config.toml
norm_place = "pre"
rope_base = 100000.0
parallel_block = false
init = "uniform"
init_std_up = 0.0928
optimizer = "muon_variant"
lr = 0.0148
warmup_steps = 200
seq_len = 512
steps = 4761
dataset = "wikipedia_en"
Each number is 200 + 40 x the weight over its row's rms, rounded and kept within 0 to 999. Layers, rows and columns count from 0. The size before them is the row's rms in percent of the matrix's.

# up: layer 15 MLP up, 128x96, rms 0.354, rows 115-127, columns 0-95
# down: layer 15 MLP down (transposed), 128x96, rms 0.294, rows 115-127, columns 0-95
# gate: layer 15 MLP gate, 128x96, rms 0.338, rows 116-127, columns 0-95
up115,104,134,102,204,292,253,174,247,176,224,191,161,217,194,256,229,130,152,208,211,243,173,227,215,250,174,233,201,132,217,219,204,184,206,200,282,215,174,205,233,152,227,201,213,182,233,277,178,176,180,230,308,143,208,173,153,214,206,201,222,250,174,105,233,237,232,196,233,202,216,130,195,220,220,134,195,210,184,131,206,173,221,185,223,179,171,217,188,207,211,195,167,231,208,196,84,123
down115,110,252,168,208,240,182,199,208,218,201,122,263,202,248,177,196,110,139,220,163,237,294,145,271,215,116,260,204,175,234,225,147,205,181,140,180,167,223,212,179,259,193,186,183,239,170,219,209,227,254,236,164,237,211,247,193,222,219,159,192,198,205,206,195,153,185,174,150,198,248,262,261,156,193,170,175,204,213,238,169,246,200,215,212,147,190,198,264,191,90,233,178,257,115,250,216,153
gate116,102,221,279,183,263,136,203,273,183,142,236,193,176,205,211,194,141,222,145,219,194,158,190,169,206,213,183,146,217,211,213,232,255,203,240,159,211,253,178,212,238,114,214,165,183,197,203,186,184,234,189,257,238,260,152,189,145,221,214,213,190,203,124,162,231,211,161,170,179,216,176,220,203,168,235,178,323,250,215,205,117,224,164,146,136,200,167,151,175,226,241,256,214,220,144,118,281
up116,107,222,160,152,147,174,181,187,282,199,230,199,193,236,236,213,188,184,193,198,210,272,214,235,218,151,268,200,226,164,138,277,198,123,230,230,210,231,192,191,214,255,252,194,196,249,183,148,268,185,224,214,142,240,189,217,168,287,155,291,224,215,180,287,290,129,259,178,218,195,173,155,225,199,155,242,208,156,164,214,197,203,216,192,241,169,212,278,188,197,168,182,154,170,178,243,274
down116,096,217,239,183,119,226,229,123,212,200,232,281,171,182,282,192,217,227,229,255,179,255,200,228,164,179,189,267,232,217,147,224,249,203,268,237,235,186,238,204,215,214,216,225,212,191,232,202,162,203,253,169,173,171,191,198,187,196,160,279,180,242,177,256,220,216,208,187,139,268,216,179,169,137,196,232,233,107,229,196,212,248,292,212,139,216,184,191,137,190,125,163,154,133,235,121,191
gate117,096,229,248,166,208,132,212,168,209,172,155,164,156,211,179,217,178,162,282,110,74,240,224,210,107,165,183,240,184,227,201,251,221,279,176,212,215,210,208,222,247,254,216,165,187,192,106,183,144,265,198,182,206,203,172,253,186,169,201,144,153,237,199,186,200,247,192,169,197,221,327,216,233,202,202,249,170,153,212,242,262,197,195,171,194,174,172,159,223,241,219,232,215,205,172,186,166
up117,091,168,213,207,196,219,189,239,170,217,112,156,277,312,196,256,193,206,200,210,171,246,227,225,162,193,220,224,200,232,192,169,233,244,166,207,146,198,154,214,198,250,210,248,209,207,137,194,173,243,209,144,289,335,197,214,251,243,166,211,207,237,196,186,231,225,257,254,209,193,246,170,242,162,243,202,165,219,203,242,218,128,250,228,142,260,221,154,237,194,194,252,211,120,169,166,188
down117,104,125,255,222,160,191,216,285,196,249,180,182,150,180,168,130,241,160,263,161,125,208,203,212,183,197,179,187,244,196,154,222,212,218,192,192,190,173,229,210,282,204,206,192,166,219,59,221,148,199,134,145,208,192,188,249,228,211,213,152,257,218,194,164,176,229,218,210,252,162,218,203,266,175,165,256,249,192,183,180,188,235,181,159,228,145,215,200,269,198,308,181,202,269,182,174,243
gate118,101,279,157,230,187,215,235,215,190,165,217,231,251,220,290,258,227,130,168,182,239,210,232,195,169,197,121,164,233,235,117,159,249,174,282,214,150,187,157,264,202,259,200,160,283,217,145,199,187,190,169,186,181,127,153,189,144,234,228,187,169,117,201,202,194,182,214,174,223,211,179,198,229,150,191,227,194,111,255,183,184,160,157,200,225,212,117,163,193,198,161,163,206,166,125,194,218
up118,097,210,173,176,162,286,218,217,159,208,188,221,256,152,132,166,202,214,210,164,237,205,140,179,199,302,260,186,209,158,223,227,190,205,203,200,214,236,206,141,116,198,215,281,245,149,166,224,270,210,256,242,233,170,186,129,232,189,208,308,229,186,260,134,188,262,151,137,198,184,178,183,205,271,220,207,141,162,241,168,177,199,238,218,218,266,164,162,221,196,209,256,209,191,204,252,190
down118,101,247,238,180,169,256,140,127,236,204,172,179,249,177,235,283,219,165,211,110,224,176,195,188,259,181,175,171,273,241,134,152,99,276,178,233,140,233,184,215,233,183,204,201,214,184,231,195,191,142,255,154,271,209,239,152,183,174,194,211,211,194,154,176,150,196,206,145,182,220,231,158,142,206,228,254,168,159,180,136,191,222,259,196,204,275,262,238,171,151,164,217,235,176,188,207,180
gate119,105,288,274,252,247,121,121,194,203,151,203,149,235,200,195,226,203,256,159,247,232,211,184,248,191,180,188,187,124,209,126,191,148,207,180,226,285,147,146,219,199,114,204,180,222,192,194,217,184,140,247,244,223,195,152,202,218,223,163,255,201,201,262,224,176,182,207,139,165,182,219,210,263,233,259,215,211,205,213,222,224,276,185,206,224,192,214,256,236,248,226,140,205,111,225,206,255
up119,101,256,233,255,273,167,198,155,173,213,147,156,166,205,217,259,203,223,195,183,178,227,183,167,218,225,134,218,212,269,200,273,164,181,173,193,207,156,194,207,190,135,202,214,241,221,186,303,112,160,103,277,218,209,172,186,181,199,247,197,245,211,207,178,217,157,284,198,142,189,178,193,253,191,256,228,157,228,195,235,199,180,268,298,170,206,210,257,254,173,200,203,210,231,159,229,268
down119,107,175,207,170,213,219,183,187,159,226,182,218,164,198,175,256,178,231,209,116,177,221,209,226,181,185,228,161,166,228,233,247,185,210,175,210,147,176,215,137,165,162,225,177,236,206,244,187,198,169,215,243,214,231,173,180,226,218,225,157,268,122,103,156,221,238,186,222,240,144,235,156,198,282,207,206,114,195,158,214,186,240,254,185,244,211,275,313,177,160,137,218,220,336,210,221,200
gate120,088,235,154,233,224,142,200,248,195,171,222,153,168,242,182,163,246,228,276,154,155,270,211,162,235,191,228,216,210,254,142,197,155,170,217,244,172,219,257,197,207,164,234,178,187,161,212,215,192,212,180,216,147,156,124,203,144,246,194,164,182,209,188,219,163,223,217,120,206,166,221,223,215,305,316,300,197,209,176,158,196,141,207,247,223,158,136,210,226,225,122,216,151,168,204,246,214
up120,095,187,224,148,164,289,192,241,208,192,202,262,136,155,128,289,190,202,196,270,197,216,187,206,188,141,139,204,181,228,150,199,157,209,179,247,250,227,176,198,234,255,227,217,186,146,199,154,213,182,231,193,141,179,151,122,222,236,208,149,168,186,166,178,181,141,243,229,208,206,207,204,125,116,167,246,197,178,154,258,198,193,219,176,188,146,183,216,230,117,194,269,283,220,176,269,172
down120,093,211,183,203,177,155,235,96,191,219,201,202,228,199,274,217,200,236,223,241,215,201,170,227,210,222,170,223,189,123,277,176,270,198,239,189,157,173,164,222,154,224,221,208,171,216,146,190,216,223,207,251,244,302,253,190,253,178,151,250,204,188,196,231,262,203,135,152,201,241,209,202,251,230,162,114,225,207,200,197,167,201,182,177,165,237,223,169,156,211,228,117,147,202,171,91,295
gate121,089,163,177,199,211,228,161,193,250,205,243,181,140,246,253,264,244,177,212,261,169,185,204,211,245,162,214,213,245,205,186,197,156,259,162,212,180,178,160,171,173,245,128,102,173,197,186,197,302,188,215,210,163,240,139,147,120,245,166,168,210,177,187,245,207,193,141,233,269,197,258,162,240,185,183,216,218,246,177,116,224,222,208,213,229,251,178,245,248,260,264,146,123,197,176,157,212
up121,089,97,213,238,129,232,188,147,177,186,174,240,172,176,243,207,205,152,166,213,161,187,248,103,154,227,215,231,249,207,193,222,164,212,254,160,157,181,205,182,195,176,250,192,176,168,161,136,201,164,204,184,184,252,177,111,204,250,159,165,223,214,152,245,196,317,233,224,200,158,214,177,218,243,226,183,237,269,212,216,206,237,269,234,194,198,162,218,172,204,198,131,221,307,143,246,197
down121,112,73,193,186,251,181,182,212,223,252,208,191,186,211,158,223,235,260,260,210,195,246,141,199,207,249,179,201,174,217,193,149,218,125,154,229,275,210,231,255,211,262,196,196,192,188,237,192,169,239,182,239,246,180,190,238,228,168,215,224,230,198,244,195,169,151,166,199,184,242,274,212,131,189,226,187,230,210,251,184,210,226,139,256,208,196,190,285,193,191,277,202,198,50,241,166,230
gate122,107,234,255,171,258,133,200,207,231,163,158,222,224,247,176,250,204,250,244,175,288,206,160,287,255,223,223,228,171,204,201,116,206,210,172,257,198,150,190,166,188,227,131,252,225,222,219,171,275,187,263,227,190,149,240,229,201,213,162,198,191,197,195,238,212,193,249,191,279,159,174,183,238,208,251,199,135,262,166,196,217,199,282,197,237,247,139,238,177,180,244,238,181,160,126,138,246
up122,101,119,220,191,234,200,200,197,164,215,182,227,205,214,182,190,114,223,262,225,218,187,183,130,238,257,198,243,193,210,256,250,217,228,164,222,155,207,213,191,113,162,228,199,177,129,231,264,185,131,243,158,275,144,205,179,156,145,288,219,224,191,195,211,312,183,216,172,181,161,277,167,182,166,234,228,194,143,207,271,194,175,193,206,193,228,192,156,250,160,237,176,245,247,180,277,198
down122,101,175,202,269,226,262,230,199,129,189,145,209,194,166,179,183,161,169,117,200,146,175,224,192,168,199,213,210,284,206,198,215,181,221,209,137,233,246,209,194,228,173,185,98,231,133,221,201,151,208,140,169,154,243,223,220,222,157,245,200,248,147,179,110,222,168,210,202,207,257,222,214,184,231,201,196,199,216,109,185,258,160,136,189,147,181,239,201,218,177,82,219,177,161,191,285,171
gate123,095,195,231,116,208,204,131,188,235,164,190,153,189,268,224,271,175,216,189,172,194,181,162,198,231,258,143,190,304,140,189,117,216,218,205,178,206,177,142,205,224,203,127,198,129,137,210,155,237,180,184,231,222,153,203,214,191,265,234,134,150,251,191,186,135,187,304,162,271,176,232,202,181,153,171,238,245,231,160,209,204,240,224,132,163,189,193,215,231,214,160,156,187,218,169,194,163
up123,099,214,247,229,206,220,169,221,195,127,200,108,249,201,178,161,248,188,207,226,218,148,276,198,201,203,163,172,202,207,214,163,197,189,184,255,195,163,208,157,227,207,222,279,157,222,240,189,206,195,248,198,185,254,266,273,146,189,224,211,266,220,270,146,187,215,246,189,161,269,128,143,178,271,267,233,155,211,214,213,174,115,156,156,162,220,273,202,139,147,227,198,198,143,160,151,221
down123,098,289,179,231,182,143,211,268,187,236,187,174,133,169,181,267,209,232,234,241,234,166,213,267,173,257,241,240,220,193,172,223,186,164,153,223,185,166,255,188,220,241,217,207,201,239,206,209,141,154,202,145,189,154,172,184,168,172,221,233,213,217,310,188,280,204,257,160,297,181,245,265,269,133,208,174,210,206,236,215,185,132,198,227,229,170,159,200,207,179,225,179,154,146,139,263,220
gate124,103,239,287,165,230,185,161,235,189,229,225,283,258,139,241,186,228,190,157,297,187,226,175,100,152,155,181,250,203,154,263,190,227,203,140,144,221,211,198,229,222,192,239,197,145,276,261,149,185,202,255,189,200,185,232,163,229,215,224,194,245,238,174,226,288,167,147,164,255,202,186,211,205,246,252,153,198,199,212,220,219,155,172,139,190,219,127,224,203,153,242,248,175,180,231,195,233
up124,101,189,174,216,225,182,187,241,204,216,169,206,282,104,211,143,224,156,215,265,185,246,172,195,226,241,233,152,115,198,269,229,138,195,237,213,236,182,182,211,178,188,221,166,266,264,184,228,190,144,211,140,124,269,229,223,213,225,231,181,214,173,155,252,194,160,150,169,253,155,216,205,244,241,188,250,184,307,248,227,227,177,212,180,174,263,201,187,144,186,148,224,159,137,207,189,268
down124,106,165,146,105,209,161,203,217,231,226,200,225,305,143,250,139,247,117,224,187,236,168,204,156,193,240,167,253,102,199,159,193,141,197,192,186,203,195,198,200,199,169,223,205,180,237,203,172,193,170,162,173,164,235,214,172,145,190,219,209,119,225,179,221,175,135,172,165,258,213,138,221,297,262,160,182,251,179,169,199,189,198,124,277,183,225,205,160,199,254,234,220,182,233,266,196,206
gate125,091,159,173,235,181,217,203,176,282,212,280,92,201,208,219,179,148,157,209,165,191,110,156,222,244,174,198,204,193,178,164,159,187,206,209,167,207,190,172,179,210,199,175,191,221,155,175,152,169,128,195,176,136,166,283,204,206,173,247,174,157,163,261,194,168,189,218,129,197,258,176,146,198,195,183,249,269,213,224,153,171,240,160,136,241,180,277,115,245,234,182,202,226,118,185,157,160
up125,094,170,280,143,226,182,162,199,213,228,145,152,243,187,134,243,137,219,158,232,174,100,202,181,141,179,153,210,156,199,203,246,260,222,186,202,148,244,241,185,222,219,161,158,158,178,187,180,164,167,157,240,299,210,192,263,196,151,174,169,173,171,173,196,121,202,163,176,178,185,210,214,160,233,193,241,167,224,224,147,193,219,269,155,180,198,267,183,256,273,227,192,144,152,167,123,233
down125,083,143,244,167,200,223,211,191,183,144,200,288,145,177,153,180,167,296,164,218,179,195,179,213,195,223,263,223,231,253,164,160,195,232,206,192,188,229,293,251,230,181,191,134,195,155,180,223,144,171,100,208,288,203,130,189,268,184,187,186,198,180,149,244,213,202,206,225,257,183,286,192,153,222,209,179,147,200,201,165,185,235,284,220,188,181,208,158,173,240,250,246,269,227,178,196,246
gate126,096,231,178,146,248,218,177,166,211,221,231,240,138,280,215,198,139,262,204,238,270,196,240,214,270,158,100,281,225,185,216,183,178,261,122,192,200,131,211,241,163,166,225,216,247,189,230,233,202,179,148,202,129,182,183,119,226,208,166,214,218,250,203,224,189,182,198,193,143,207,276,144,194,203,243,193,185,157,229,176,221,121,194,187,234,183,149,206,294,189,208,157,236,255,169,200,202
up126,085,246,247,184,209,228,234,225,233,172,225,205,286,203,267,142,173,209,84,164,207,234,199,191,225,232,185,165,159,182,200,161,271,210,240,245,191,134,171,203,251,201,247,171,238,208,124,183,237,245,235,220,188,169,182,272,191,151,251,192,184,169,221,218,204,158,280,204,204,207,114,192,202,224,205,216,143,190,200,160,170,317,148,264,254,203,209,145,164,217,190,243,154,222,261,182,201
down126,095,289,169,164,233,150,109,133,242,298,238,204,246,257,231,207,164,208,219,242,180,176,213,231,191,207,215,217,228,152,235,153,170,239,202,180,177,198,247,262,185,186,249,234,280,144,151,212,184,192,170,188,191,196,238,132,188,194,134,234,165,308,223,202,224,199,190,126,185,197,220,177,238,221,207,164,170,175,236,211,252,124,230,192,191,145,157,219,283,209,189,179,209,220,180,131,162
gate127,108,243,168,183,230,221,161,153,223,195,193,238,166,219,165,251,174,201,191,133,151,118,208,131,127,152,265,206,175,268,293,254,198,255,199,240,246,196,142,174,215,163,167,169,184,260,92,231,152,192,183,226,221,215,243,244,195,202,206,193,222,228,173,140,241,113,136,209,156,170,202,187,245,134,188,218,142,192,222,157,173,138,188,218,231,156,190,244,247,191,230,194,233,233,173,210,219
up127,097,208,210,206,222,256,147,83,199,210,120,243,150,149,212,185,191,122,150,209,192,164,194,193,264,230,196,197,248,165,202,215,100,148,157,150,231,213,226,162,220,168,178,259,172,202,145,225,163,170,231,220,161,167,211,204,146,187,212,228,136,265,177,219,176,208,191,249,163,219,235,152,186,172,271,248,260,268,223,255,202,231,215,250,292,171,189,254,200,178,226,160,209,197,179,148,219
down127,099,148,230,188,204,157,221,219,188,179,143,152,206,154,162,257,258,202,175,294,255,261,216,155,144,219,236,257,183,163,167,216,119,189,157,182,235,220,225,215,232,227,203,226,236,175,151,182,209,215,256,268,225,175,220,250,139,114,167,152,167,223,204,161,178,181,234,172,192,153,209,189,217,166,176,255,256,195,204,190,154,225,223,198,224,257,209,113,255,247,268,205,198,168,127,291,194